Part of a small language model's weights.
Size: 26 layers, width 192, 3 heads of 64, MLP 384 SwiGLU, vocabulary 8192, 12.7M parameters.
Architecture: RMSNorm before each block, rotary positions, no biases in attention or MLP, untied embeddings.
Each number is 50 + 10 x the weight over its row's rms, rounded and kept within 0 to 99. Layers, rows and columns count from 0. The size before them is the row's rms in percent of the matrix's.

# layer 18 MLP gate, 384x192, rms 0.221, rows 192-208, columns 128-191
111:43 42 53 45 44 47 49 51 45 48 51 58 35 57 65 43 61 54 50 61 45 56 46 42 35 35 48 48 66 59 55 43 49 55 34 56 51 48 29 41 57 35 41 51 40 50 27 41 61 38 60 44 55 60 55 51 49 59 45 59 71 47 60 43
097:44 39 48 65 50 56 58 53 34 57 48 49 46 48 62 48 40 59 62 58 68 33 44 45 50 55 49 36 42 54 32 34 51 62 31 62 31 50 45 32 57 30 62 49 46 48 30 62 56 57 45 56 37 57 65 45 47 53 44 66 57 53 62 43
095:57 42 41 44 50 62 69 53 50 62 41 29 42 61 38 60 56 55 38 47 62 38 39 54 59 48 47 63 33 64 53 49 59 44 32 48 62 51 57 52 58 48 36 64 52 47 21 68 55 50 63 51 62 58 58 59 50 36 63 56 42 74 36 46
100:42 55 61 58 43 44 49 52 60 47 53 43 64 42 52 59 54 61 63 47 55 57 44 54 45 59 62 67 46 48 51 53 53 56 49 43 32 49 48 55 63 54 60 55 53 67 73 35 52 54 53 53 42 46 45 41 58 47 52 46 38 37 53 38
118:62 58 55 59 35 31 50 51 70 47 68 45 58 52 51 42 62 43 35 47 53 50 38 71 52 47 61 36 62 69 63 48 46 59 46 65 69 66 46 54 64 45 55 60 44 37 46 51 65 30 66 54 29 36 48 39 63 49 50 54 43 41 42 57
100:57 53 55 65 32 55 45 56 63 36 39 53 59 62 30 41 61 63 42 63 45 53 55 38 48 55 59 18 35 31 48 37 52 45 74 51 70 56 47 55 46 54 52 55 52 45 54 50 64 39 50 61 68 60 54 51 64 53 44 45 48 50 42 48
096:29 37 42 29 49 48 58 64 57 43 59 68 49 53 68 74 61 51 52 54 71 41 45 42 53 50 32 34 50 38 63 59 32 48 32 34 47 47 54 38 74 62 55 75 57 55 35 31 50 60 58 66 60 43 48 47 51 43 57 65 57 40 61 48
106:42 55 47 30 47 51 39 59 46 47 36 61 43 47 51 55 37 35 52 41 43 51 48 43 52 57 68 44 33 50 39 39 66 45 42 51 58 44 49 63 48 51 53 52 57 51 45 47 64 38 48 58 66 48 62 41 34 58 34 57 56 59 66 41
098:45 64 42 50 49 61 56 49 67 48 13 62 44 54 54 53 53 58 55 48 51 56 29 44 51 46 56 39 56 49 31 44 63 45 48 41 53 52 54 60 48 40 48 58 30 66 32 51 46 47 43 50 42 65 53 58 53 42 44 62 56 49 46 48
098:46 44 63 40 54 38 67 46 42 51 70 53 49 55 50 55 53 49 32 63 72 44 71 52 46 29 37 56 52 52 60 55 53 34 52 32 63 48 55 44 52 58 47 44 43 53 43 55 40 54 54 41 39 30 60 36 56 50 57 44 50 64 42 58
100:49 49 50 65 53 42 38 53 38 46 60 45 57 30 60 58 67 42 70 70 36 51 73 41 33 51 71 58 57 40 46 47 62 44 61 61 52 53 57 38 59 53 44 54 58 46 49 34 62 63 58 68 50 63 45 37 26 59 58 39 47 60 37 54
105:56 48 62 53 58 55 37 55 44 41 33 53 43 43 50 37 44 44 54 36 50 49 54 46 43 63 63 51 46 51 51 52 43 41 39 58 47 38 61 47 43 39 61 45 38 68 44 57 60 47 46 46 48 64 35 24 37 35 55 45 46 49 50 77
100:44 34 48 60 54 45 54 41 51 36 34 57 51 60 29 62 46 47 38 33 48 47 44 56 57 35 33 41 38 42 48 56 68 38 51 75 54 35 49 47 50 42 53 48 59 70 60 50 53 36 56 48 63 49 61 62 48 50 30 51 44 46 56 45
098:32 58 52 46 72 44 36 49 26 50 63 43 35 20 44 65 42 56 68 32 45 50 58 43 35 51 51 39 48 54 32 36 55 45 49 58 39 48 39 53 64 56 34 58 59 67 32 41 51 50 66 44 55 62 56 60 52 56 59 55 52 51 69 45
101:69 51 38 52 58 70 43 25 81 62 48 46 51 42 49 58 47 64 35 63 46 48 47 42 55 43 48 65 31 48 53 54 46 45 52 58 64 37 54 47 42 55 50 48 52 56 61 46 50 59 66 58 42 57 56 56 67 61 40 42 53 60 43 53
103:44 71 33 74 49 58 40 59 44 57 63 48 58 49 47 43 39 42 57 57 44 50 35 53 46 43 49 46 46 46 37 55 54 49 58 46 50 61 59 49 69 26 33 47 59 49 51 45 41 49 42 47 30 50 47 46 61 50 55 57 70 34 54 53
102:55 50 47 63 74 35 48 41 56 57 57 42 52 45 62 44 45 61 42 44 47 42 57 62 37 49 35 53 53 64 49 45 45 34 54 43 53 54 54 49 69 70 33 56 53 41 67 56 49 43 57 65 50 34 53 43 47 50 59 40 69 44 45 64
# layer 18 MLP up, 384x192, rms 0.216, rows 192-208, columns 128-191
114:79 41 54 39 60 42 68 64 56 39 60 49 57 47 38 58 45 50 38 56 55 31 63 48 38 47 52 61 63 57 46 55 37 56 47 64 44 60 45 58 32 42 62 73 53 40 59 61 64 53 60 42 46 41 40 47 52 50 51 55 55 37 72 57
096:50 72 56 39 44 63 51 47 56 66 60 60 47 42 63 67 48 43 34 49 44 43 47 57 66 43 50 59 56 54 41 61 37 58 66 65 45 38 55 39 44 47 49 43 63 53 50 46 58 71 47 53 40 56 45 50 75 42 32 48 47 51 46 46
102:46 59 47 59 59 50 47 51 54 47 50 56 57 40 53 47 68 51 59 61 53 51 48 61 27 45 61 43 55 41 45 44 48 35 33 48 55 65 46 45 49 54 44 52 48 50 51 52 29 47 34 49 63 45 49 70 63 40 38 44 54 65 40 48
096:51 37 44 60 59 41 43 58 46 47 53 42 48 32 52 54 33 48 29 64 39 39 67 52 69 54 47 38 58 47 48 37 68 55 58 56 55 52 49 54 41 37 45 49 63 51 58 34 57 63 60 40 37 60 53 59 61 44 39 53 51 37 63 53
115:35 43 43 45 53 58 35 51 31 58 81 42 41 73 54 52 36 60 47 43 39 69 35 54 37 56 68 69 55 49 45 62 46 47 53 39 58 39 60 56 49 52 44 49 69 58 31 53 47 59 44 39 55 58 46 56 25 50 49 57 59 39 50 37
102:45 53 50 43 45 60 62 32 53 34 55 53 62 41 66 54 62 37 46 61 53 47 44 48 64 45 62 53 39 64 74 55 48 56 65 26 60 58 50 59 52 52 55 51 47 53 59 52 58 64 55 44 46 48 52 51 40 33 55 62 59 64 42 43
097:66 47 45 50 44 51 48 57 35 42 41 48 55 48 70 33 56 36 43 39 53 56 70 49 38 46 59 45 37 65 56 49 44 54 38 60 38 69 54 45 61 58 62 45 52 42 46 70 58 56 52 51 63 53 54 51 44 33 62 60 53 38 47 34
106:38 39 47 55 42 47 35 61 40 46 46 63 47 49 34 64 45 45 53 59 54 31 25 55 61 62 52 30 43 50 53 54 48 44 42 27 44 55 52 49 66 52 51 53 47 53 46 43 52 36 39 67 50 52 51 46 47 48 47 35 48 48 53 61
099:39 56 20 56 63 49 47 59 43 41 55 48 53 61 51 54 50 47 56 58 48 23 57 33 50 54 36 17 69 56 46 45 55 43 63 36 56 37 48 44 65 45 51 36 68 45 49 43 64 78 38 34 55 46 53 41 46 56 37 37 52 51 64 52
094:65 50 71 64 39 53 47 58 59 49 59 49 65 43 30 33 43 55 54 53 58 43 31 61 54 42 68 74 43 71 36 43 61 59 40 60 73 54 61 41 47 52 52 45 58 51 55 58 29 34 56 40 49 54 49 43 69 72 47 69 42 42 46 47
096:48 57 42 46 43 56 43 68 63 43 44 39 57 35 54 48 30 33 63 31 64 57 48 42 38 42 56 61 65 51 62 44 48 47 40 59 49 63 46 47 49 58 36 56 53 51 48 56 48 43 41 41 36 61 52 56 65 64 41 47 51 46 55 45
096:47 43 44 52 59 52 46 58 54 52 48 60 54 45 59 48 54 52 59 59 40 40 44 34 60 61 47 58 48 50 45 59 57 56 46 60 54 52 45 57 34 51 32 48 59 47 33 45 62 49 68 52 41 57 58 53 55 51 59 68 42 70 55 32
104:47 39 60 54 73 58 54 47 42 44 79 34 45 60 40 51 54 45 55 67 42 67 58 52 47 55 39 59 56 42 59 54 58 40 49 59 57 50 66 33 49 44 55 39 46 50 40 35 55 56 49 75 31 62 51 52 54 42 50 41 44 41 63 54
105:48 49 50 53 39 48 57 56 42 44 40 44 45 60 62 67 46 34 38 38 35 43 50 40 50 42 52 47 55 68 56 31 37 64 45 46 56 69 41 62 59 58 55 51 50 60 77 49 53 42 42 47 32 45 58 52 40 46 43 54 42 49 45 60
101:44 45 43 22 48 50 23 62 65 38 61 51 43 47 44 53 55 38 50 60 43 52 60 45 68 48 23 30 53 48 41 41 56 38 41 50 61 47 54 51 57 47 46 44 45 47 30 39 67 42 50 44 48 56 61 45 58 33 49 57 60 35 43 71
099:61 63 25 42 44 55 53 68 53 62 56 39 50 48 55 49 50 47 50 57 53 65 35 52 54 39 52 45 54 46 45 47 37 62 48 48 63 56 49 54 58 54 40 38 65 48 38 47 58 60 48 62 51 45 65 69 54 40 48 55 51 47 41 75
101:47 53 28 45 58 46 43 51 55 37 31 43 48 69 73 53 45 28 44 51 69 49 49 45 49 45 52 44 48 53 54 54 45 48 56 49 46 36 35 65 41 58 51 40 59 62 50 46 54 44 54 30 59 55 56 44 37 42 39 50 40 49 61 48
# layer 18 MLP down (transposed), 384x192, rms 0.218, rows 192-208, columns 128-191
109:56 50 59 65 39 55 43 70 63 50 49 50 42 49 33 58 54 52 59 57 34 44 62 40 49 51 54 59 45 52 65 45 35 64 56 36 57 36 59 38 55 51 59 57 43 43 59 62 61 49 45 28 67 53 47 36 61 54 76 62 51 50 31 44
101:58 60 64 47 61 58 55 56 39 52 35 62 61 73 44 57 47 35 71 49 42 37 39 34 36 46 56 53 52 54 55 33 42 41 42 66 32 46 43 46 50 51 70 56 65 58 39 55 50 49 62 63 58 66 65 54 55 45 55 40 44 51 70 44
099:84 54 55 43 42 40 47 51 47 60 46 49 39 55 40 60 60 65 52 28 63 67 47 50 63 67 62 49 54 59 52 38 71 49 63 39 73 56 54 59 48 43 48 46 66 62 48 43 47 54 53 49 22 66 40 44 59 57 69 58 36 47 63 59
098:61 48 44 42 73 45 51 48 44 63 63 62 49 54 60 34 65 31 50 30 52 66 67 44 55 41 43 29 47 56 55 40 63 45 47 44 54 33 42 56 56 32 55 36 38 61 63 45 52 42 52 39 56 55 63 57 52 47 48 56 50 44 42 56
103:37 55 53 23 73 56 54 56 77 50 56 41 52 40 61 61 40 61 60 45 26 52 46 50 43 39 53 52 60 34 47 44 58 58 58 38 48 53 54 46 45 55 65 58 62 39 36 44 55 64 49 61 41 57 56 61 68 50 56 60 61 54 72 50
102:44 58 48 41 41 43 59 46 46 49 49 63 33 42 35 48 50 51 71 41 32 33 53 44 59 50 66 42 59 51 47 23 42 58 52 37 58 33 41 50 65 49 53 43 58 45 53 69 47 40 44 61 31 55 45 51 38 43 51 48 63 49 41 56
099:57 59 59 58 67 48 57 45 57 38 40 60 48 48 45 36 41 46 60 42 37 48 59 64 57 61 34 44 57 58 46 53 62 44 48 39 43 46 37 51 80 42 37 48 50 61 44 18 48 41 59 41 58 50 65 65 39 76 60 49 66 56 42 47
102:28 53 47 53 64 54 37 54 63 53 51 73 47 35 32 67 38 53 46 45 51 45 38 43 72 45 38 53 71 39 41 58 41 36 35 45 41 35 55 52 69 60 48 47 48 52 51 47 33 34 36 40 46 62 50 61 65 42 55 58 60 57 68 53
099:43 43 75 54 51 42 41 49 54 37 56 63 47 42 35 67 68 46 54 43 50 59 48 60 46 61 43 58 32 43 38 40 17 50 37 67 52 66 44 33 51 62 50 60 41 59 49 59 51 37 60 40 45 35 49 55 42 52 44 52 38 42 73 62
100:48 56 47 67 52 48 52 53 36 69 53 47 28 36 69 78 54 64 60 42 56 31 61 50 49 46 45 42 48 68 52 46 50 73 50 34 40 65 44 63 58 50 58 49 51 42 55 59 47 48 40 65 49 52 54 61 63 36 52 44 62 57 45 40
098:51 61 32 61 54 54 35 54 32 49 46 48 68 43 54 59 64 54 52 43 65 53 46 48 44 41 38 47 45 27 54 40 52 37 61 61 49 42 33 45 64 54 37 43 56 47 53 43 54 75 57 58 66 64 58 65 25 63 46 39 54 53 54 52
098:54 48 69 54 32 35 53 68 44 53 49 46 57 58 43 52 48 37 54 59 50 44 59 45 44 55 66 41 51 53 45 38 61 41 64 44 55 55 50 37 49 50 61 37 48 64 47 57 37 59 49 56 52 52 55 57 47 68 53 42 53 36 41 61
109:51 47 42 53 58 41 35 52 37 29 47 55 52 56 37 63 50 50 47 58 43 40 53 45 47 40 40 51 72 44 57 46 51 49 44 48 58 37 81 48 48 49 41 53 38 34 49 43 60 68 50 58 37 50 42 39 47 41 45 46 47 54 54 43
106:63 62 46 35 49 47 31 50 58 41 52 60 43 57 50 56 38 40 50 61 36 63 50 34 29 58 48 28 68 54 41 59 50 46 48 60 60 58 62 68 48 37 42 66 51 50 45 43 38 41 34 52 28 43 38 55 50 49 40 67 50 58 57 67
101:40 49 49 63 51 30 39 60 36 52 61 36 51 55 48 48 50 49 69 65 50 44 63 61 40 55 65 36 62 50 61 34 44 50 41 54 36 77 70 51 47 48 47 40 54 47 45 52 52 39 55 52 29 53 47 43 41 44 59 40 36 45 48 58
104:47 38 53 54 38 47 61 41 59 44 38 49 50 51 40 47 59 42 50 50 64 61 49 42 62 56 38 59 54 21 62 31 52 50 27 50 60 49 54 66 64 47 38 53 42 67 57 52 51 53 43 48 39 52 37 53 56 51 48 66 62 50 42 35
107:54 53 55 55 61 51 46 50 70 38 51 44 45 53 52 40 40 50 51 48 59 31 34 51 62 56 61 52 31 60 54 78 49 48 46 56 43 48 49 48 52 61 39 66 45 47 47 59 37 65 56 46 50 55 68 44 51 45 55 40 66 68 52 64